config = dict(
    norm='rmsnorm',
    bias='none',
    learning_rate=0.00544,
)
Each number is 500 + 50 x the weight over its row's rms, rounded and kept within 0 to 999. Layers, rows and columns count from 0. Numbers have three digits each. The size before them is the row's rms in percent of the matrix's.

# layer 6 MLP up, 640x160, rms 0.229, rows 235-255, columns 0-159
106:509450435484482548464492598553451486470544547467480530544520470500499504432444596517476522473581529604544584495517437519445614492544462523563453517462491503472480560532599477492419542564522518528534507407500479440514544523414560457549552496493552606488408613551508526479517483556460549534593469489434495490497465490538537630494489575563401558450556477511535516516450494453538488515480481465440408470555461492526539464599486510494490465510491465656499486516502563493479455614467633
107:526514480531564523482470493476555464506434542562460471528473495364536467539527441436574566487495558430501515538513445542486532578458493453551431522587530528417399408471550498479568466488402527547439570495544576488546514532403541552456418498548555530442571478541511479505511514437461541388540385653470479486453434491520496490409473456526577493486471555428543557546489549593462409548481493537496562474507504536520455467466463426429519491586498585491495528581482449492469559510463469
103:473433472501497557521446458429554462567389542552433507531513532445597459441581479444524427511547428518505482583552419517469550452460616535446516478596571470564498495456573594399484523408482479510486512514524527468578492439510496554562453567516441545531507457489459553475469535401518559473463613480516453505518425428455459535575580471418429489442581486520505428579551438511531492482534509445590548526539512480545552509469452491455482494614499533527475557492392496458516494441514500
097:529575470484499476493387508421443561615559457522480542547485457479550476550460473536444486597553469514526547498585455482526427521443482511490539445458530536421480445557469490579492600454418455563563551504513519499516555431455534569463579514494500503394605532474456510482472441488445495537424495576551508477464503533429450481518503414537479574499548458475413476582430469461604446479548474596404473527481504510573599501499540503448413515571577573585429512485539483584508541497497518
096:538541564423504530484516568495563545483470508514405495533483601484481503541390491584489475519562444448487429445562503522602453454600463423477436573458505489557418476549584486468466431478470470504509392484519564539433534430512502412470509465460545464548480474608434483541578483596389493548476495502385544527476444449546516446435532449449491437436447416428526556479536483523420451471446392483557509442462518495508502535492468511552491487453542553460413443509513435485538457474540557
101:470437436477576506527513454441504472488550464445488588521538498447454551588494434503589520589544573584560449513502470584518469433533484518424529549485489467484600506547487482509513432557440463490494411490513509547465555591416512355516399474412520579459427499472416470483572428465448529463551537495487490382394440438481447464475547511588483504551480575348514508517497495464482559525580466507552453584500483531488481433541545471540462513566453554466535547493489502486491527493474446
088:569535480497511511473449489436531515526457464517469500443502423471498557526552449481506553509481470492410409521482521559560519542456460474492536506492550448531487438497486511455425456476562457504484541489576489510523495393524491575521509475494470525498573565387466522615582514447515447610493551505513507490572591556485528495628525521446534540515452400445433625548419479437529471489480501479396483445462563475463673500473430513491461534499350537517594512531486479517560499469510605
098:527475552530491511507594500495476472491459530533575526621461471460486523397512572550571524517514540516544522673553508474557551497449538527523493441478453563482454498473521479553525452549550507508478575597483460539408526530524431519531484448576508548498453476511453576483573482426385472443454507515388541566444418439522527411482401526436532476540569524426461535485451578493493500501414430499493484494446447527456459561479487503478536533352537490555518431429549526480568500580462560
098:536467570549564559493491505498522614505490412527544468471581397482458544514380574516520523477516509614436469570493459575396432439467479446489542548461492526403508498366569497521558468529523458495493519530591553551468484511402470492461409393421508429475542470484516516404492435488451541521531455531579477572512503428561509517538573553491584539491531474513489490523543488533527573612517471517596545566580438542491439503550476485521495520460479530512527571466540458495424503537449443
102:383507548555595559434498440515562428527425519537574547485570531452561544479465527590501482390448418533436540373570481460545489475416508532558518522623524519533562484509396557434451488614550550531538532474515518517439522536508486526542488478445513525455477536520571504557540400451512475491462441531433589454517516495588470457520441416506503470476454479448571456500475466511426609558532503455485511506495587493516558447517552457456508483502491500500511591547406513507521591544451553
108:472539510553536423540451390534477446456514608535450599499519535482507535536485465444496571454493437510519514597538641527511516453515562425508501499513606493589528428530443526507515458541501446518465469530476474436547511453598517392447463475518426507594485598479481507549510596526503472478465525428499463495531504441383431520520497492518468516606508544529495509465456531490570482540543468460543493558454510526444431602527543443509591645535541575539490546506546470558528416412485519
093:544522437476429535545449582487535505549497483553546526520537439457490440526516462524499509477519463440459512535509474566488458474530388555470468558474546495466498552451522440533491465381526496478438487464541434517565537521511447592449454493453551483469476429457413558474533574524616503630477486530514444438565493507485464536471505501554461545477515573566510494561498474495551536399507509536435543527484492470697535539464519494480438563469559578463478561558424331541433544600521518
103:509529521540478497505505418461489570364473448482511496575463545449529517528435444495466495499411536485484536513474512562499451465439497481481397449484443580479486544422469575536477443462515466435505491517594493472489542457503441449404505478471484477500410508607374496424536381529425465601511498492514383561558459544422578526583441471425546488523441495452543428501494461447542493519487530528603480520529422608523490448427486557566538577491424515453503446478511451517518474440583489
103:457517470542547603445565456506413498547533536498517539475558542478505512539565461574461489411496491517494545526472486574450500474494523545492478556508479520376561473476514504440493517443513511576495407488466488498528499479570606459561482559527489521524506395493554480427517488447516584450477608512525506555456553569498513528555502389481513489393550516524367506505427462338585514528462553521460449474530468461594403532467614590461491489538490545494575541450546447469550438420476513
112:458479473495560479527545583484542496475508451488459471577523461497533521511460501502436384541508429459521391513523485479511447521540458471469612516499490416550527500477536494449494500488574440446449551581518506484593438417536563538534518592573494529528512477455472573499506445589453551612434464522496531428523401671518527536473480500564492523442459573439506549498478477514467502477473581490498386474516519497475446450540575538407499500381439544429454469431607584509522501438558475
105:480462416520519458434474520478520431428549472551494437533492432470463509484372354496352484474545512554478584482563509545586479479534524516507509511470527377523495521434477534558450524497429532478520522607529480481499495538429469498499484479595442556502505560493455534572549515508475500524466519538451474525486502449648449527451522455548459515448424399503500502571560530484545383639509458550439624458513513471518467448493528503512416543541533469495499451588557507467448546526501454
098:578523452328531510507522455493518460413515459449560499538411580481495463535564496468452531492460508544437511528538452494453509532494442456532416500445566542522476517516483583580470513478499459497557506465520582520447559526420546553557498465460524511565530545597512500506430508516489455443465492532394561469494499379390438503466442518513402499528486488569482523518472403445473451472535476556539542592490503557513439519527515406503533551543446396536479420432458553507495337497522580
105:478502554489544498525458577513530532510606408664454524503452464529532602428396519447530499517502472474542503451541483506536456425494500496414442511400588533477602435496491525529412456458463416501424481518494486464476546586501546476436613488411484450501521542516496515434485459480465570430537490552523430544508412409586485495481435479512487514528511423406498473526459532506547517480523403573508527433485404511533495529474557525448623487622511539464479440495485474516467531527473453
097:483497419518485509513441424485549605403522482508441509482543501530507519522525465509469563528488447498399503516567475440602499519473496469533509486464491460490520499660623527514498445497483573467425448468495428424456549473515462614536448467502570446450513470568583554503512445440642450500428474555475492548506520501474542447609525556467534535511506420549491526478508580517466457497515472447534552432414430519484541570466469435584537615577425549521487493447496561606520506547524533
098:548492599444532529491510528589589504591535447615514550549546514420504515510480484521442433525576538514472570503640496491503540571605523493468557538466516517428481480569492513425594466437519475468508524516509471530616522495489457535577396564505592474472541544536540477457348538494520452467534475602502441491489487421470392514523541479514470532557549458553495514483556484546490559529482421502408378417480481433429557527482483502453527516501405498510502429514519512523489486509581490
096:464489513488444498475556515446497490459516466435394494454457503508485524435512448521474467513511465464501480520501395557435517495575545466505469539559538517576441475531546495443498448498392492456544490485420509500423455478470564436559465505491548449430509543562446443483526514410510474528480390475496534411524559609550507490443407395459454536419496432430427450548524519346545475578412492524548562511556600588507451479478476503379469513528552522568505547531541566561536538505396534
# layer 6 MLP down (transposed), 640x160, rms 0.224, rows 235-254, columns 0-159
096:583543500495533584432468438429556460470470464580522603471543530530520484541500562509563431459501504508463470547507436458539580503542539531542453500557391550414442431518554566482475526560497569470435495520461507415498532427521502577423562497427397513472564471468482578453511532525451460437549480519506463562548510495410514534611592441462485423579493570572537453470510496534472435517533471468525489414508557560542504479563584589507472426488581391532502447530459462551563586525491486
096:511472409414503367471496549503538496512491544425511491448535531494534520464528501448535501581516524528488471429450446528510492609524465535541545487519464506356497486598527451501513503553479384563566477459554476475453494480508497566378547540524415602554430531428553443500517520437542519518509474502495502491401487430559598500500557519567506443537490425599464507484399482571490475457477447502464497495434497493411426417513525601523449507594433570496488417570494523425430481489461487
105:524634472519494570532426415511423468587513450510477490518408531540443423477552564569541479538506483512555484507444559438500476588580559466467554536492456436531475405359519438543454500492532490480500433435578540524533585452476515543446502541471531579452515503449518429564479515398540388530514620519433458506479509414471547485497482460604532520605488425455537517484470501421518516559562485513491534469512477491591481499518474623500498513456500450456461433483507497461595528524461535
104:411567504435446496440506547557565564474473545508439469516567532411413537492436454399507476513450546492458483581439610363494436508534511420575542512527560450481465482486518460535513536478517476530535475565491434512523569481394577450564492445510452483504498522549431468574537465515519397537459527476607453508415556459495539477486508444464456476527416446448590461433554541451450541530533539474542485609464551440506470520502382470460588447544491444495532521563549508450494481482546410
101:470512546577477393492457618537509499471522515594504452530527459446463474584474365510477403454586546633457536492512543501564521512508479496519508565509513433431524521489558514578571459459542536466505507500508530488506544502605481438471503470583414470527571508470481510439392586533504515484512455411469477534427484494576530548573562552440502537520559534553465493556487540539465594591504495464518440515587497412414497484412518512480569466474414466428549521509585466474456523421439476
100:533503472529472561535486506460420445538555484580542559465499511494557447458519555460521566551527541439476545568453459512415479453499492513501518518450489411637513486422439463485461504512539499483384464488463471563489645571522480440482538463342529475305480579490478479461455418475426520538423495529428542490513428440453460535514513510555505478506524484432527454506515459427484451520522531597477458471472452516433545414465492433482550484531454472487481481473587423541477445499507399
104:510427575542571477574522518516522495524434467535509523487544526476553402592425487517437525538460465517481429406502503505538481541554480475524548497495527530532530449586509451469420518517504498491500622454561554525508466470541445468496501540511390483573497521474544528518552410459438611484624415480521562448541565424428478477464479412563467521511390461477404461568476464592525410466467533534609452509461477478429569484559513419596438506534384571519497495501507523441541461480488505
097:532459492516457428446556467516472529588517487430585515442509563543579475332472489595521467444492495447416520534466513467561575535528523492549580507535552480472450506580567564446448405552530521635536532528560456538424573501473447493552467498557450431456442537443511451533456564538475520507469494497456392600562518431527558490543606440447509521535503455554404454543513447520508502450545515595472498489455555431475419450450432568473470510511458498530522542528473447481444435506484504
093:494565473435590476495490512484504606429530458519388537644509557463490489581451482485529440560395450555577490481506476453481450494497585438481479534485473438510407461570550553483458592440479467599419548593434552435532457462450507524506519458550487437428523441539460427522520514539445491587507478488408457531501464519532372532476379529457469549512478536496482444489574504520524524574491588573424556487521529440565564531426531518450469513456468517454497502416485467536503545493486469
093:579506485481430505418597570478460454569459502450500440517508455595527513572558502525467444606484536497460469497472474467573535468504617474475437483554470467449481510487602488456468507558441559527432484521525500474474513463512559505517379477544502547453459512578440545455491502625507433559496469475432513497583495466550434491574497459537559393506523448476521368549440464512497570446473432570481491485502474432520508423551404554498505432507606434572532464441635556509534498481492486
103:629519415543529502550482528577487509496448477527433479535499549532575433481458499516495439512467468523593468436483388422592554397487507470589486560556502571538519489460567534555395499500523465479454489515517525563498493566416557573550553414491472583511430414510494408467577507490528509435474472523483475523495508529439580612496561504546446446437494496499504548518481563503549526451571502470498511543506438478486515444467434644523448451524627497473475518564492414500525546503392475
093:500425581477439587506562560535373491518435513523481463493469496591545609488458466534594504426523492553528473562530521522441491435478566501593520554493493543458520515470474504560517500487496483423524526564448551457570505457469446513465486454520424524558515472470533486529478484533624489453465495491446465577509608306523470530507442488464498511488481477498526577496436508469557465520357490568446549583537583491442490506530482467463519500393555545522539572527548568493490381454550466
099:503598501467497501441458504453579586501502581449621512412549431574487512544485515498514544524518521436519473500485471465565538520441440454468546474400437423440477447450498537554497498482416445515533467475435569522569437553452534470476571442506526563524506638551499483449500529550469574535565549409525502420409508531474513510503487495543546570531515578561442556472456465559547562477542557396537458498530474499546431405602491571572421480553511545525516489464438455547484518376516470
095:516490596488431435497483457461534490497553516409382518478438502553527359515457418583538471548580511515473456448509505550536521428547547556483563598515422502503507454556509477580522422548477501528484505521545440414442560524530437529415433531534545466508485526468461422509542570457512553481495538546556556489528566512502480488437558523580538553472540548469514555556581418547591561543360521494539504505490435508433579487428483368434500434549462501451540518466521510516437466428524472
107:471442475409453564528526416508466452486447495471452496464579504503496490480481374582536510574537448458525457517547454567503505475579472511534531571554498554467484548460480542468495553508512419513507466517579447507467467471592539406478437394554519565529503504511428481450567495449517489529460486499559400396577483523434514479449414547466574463528587435486474438468462477463388444617545445422527617427447563558493514593469545472501432409466531540456530455505535499506504569541489552
099:422562536441432491505495460484516520474476519542455605489530510575488440535591530470468517500482534450482385461573487495426480441525480513436449465604564482615565617447457545420497562523582479488496431543421526527601411502528520493529524500566496428429419493507577485513509528555502496466523542548569490569518493494490555540417511497546447501465535507507528528462479462584495533415616537445391499500471471558641556515567466501494487481526460577468478506634481492547462504422521514
099:485492689524537554496471448503467565461508558437499499483483529440502427465442570411466509470569491518443459503392465586628574652489390483478529501526444502520562470598413453460530567499473549475475486572481418525488480472508551518469476546578449508475436435574578488495526428491459594474558443502473516537539530509498473433529480555437432539547493534527382505508508475481560465430431521491483431489464494507503505489506522472435538535472484488626468488525534480444466536581538530
102:491477479450520490569534574425478426500469416466487556384478472540526468523473438468498458533463535551545484512473475525493484546501442499444479523457424461414509518424501492555472450552465501384488501489494619397535455425497456575531568522374557422530524456495530465566497519438520559556622409464518483606492509423505520389442533479483535504489492523408500448497552494425438522564464543548499600464524518450538470474508558432499473401531459495530461493492454618509532398488577446
106:503484511479565491492462546447561470455472522482555514540524484467540516561409425397537479465423508475498486609538490530467305534512494510587609530633496535564507440523632469535495546462554483449473544458513558530500522545517463515512482551617480463542473501483564553509481553511481413540550489457343491536551513493424524550524471541495395489512504532538441532489533508479446534470484420544428571477496525578469541536465438448561481564512491555473498454463493502554395591519461492
092:572441535502497500512556489491550468525467480426493471490543539539492491509606600436522446527479461462492492547462452556607494446510534492483554502664445502527579437478426486465595576515481492485504535423485459563501536529433476530523537534423538473457452467441553418569614574517443498589536422492553471480448442521534566490473493527439600360478485455520477446575465478434458569530444437511544615467474492531599486445506480526480487401526550450523494494452477564588562499531511517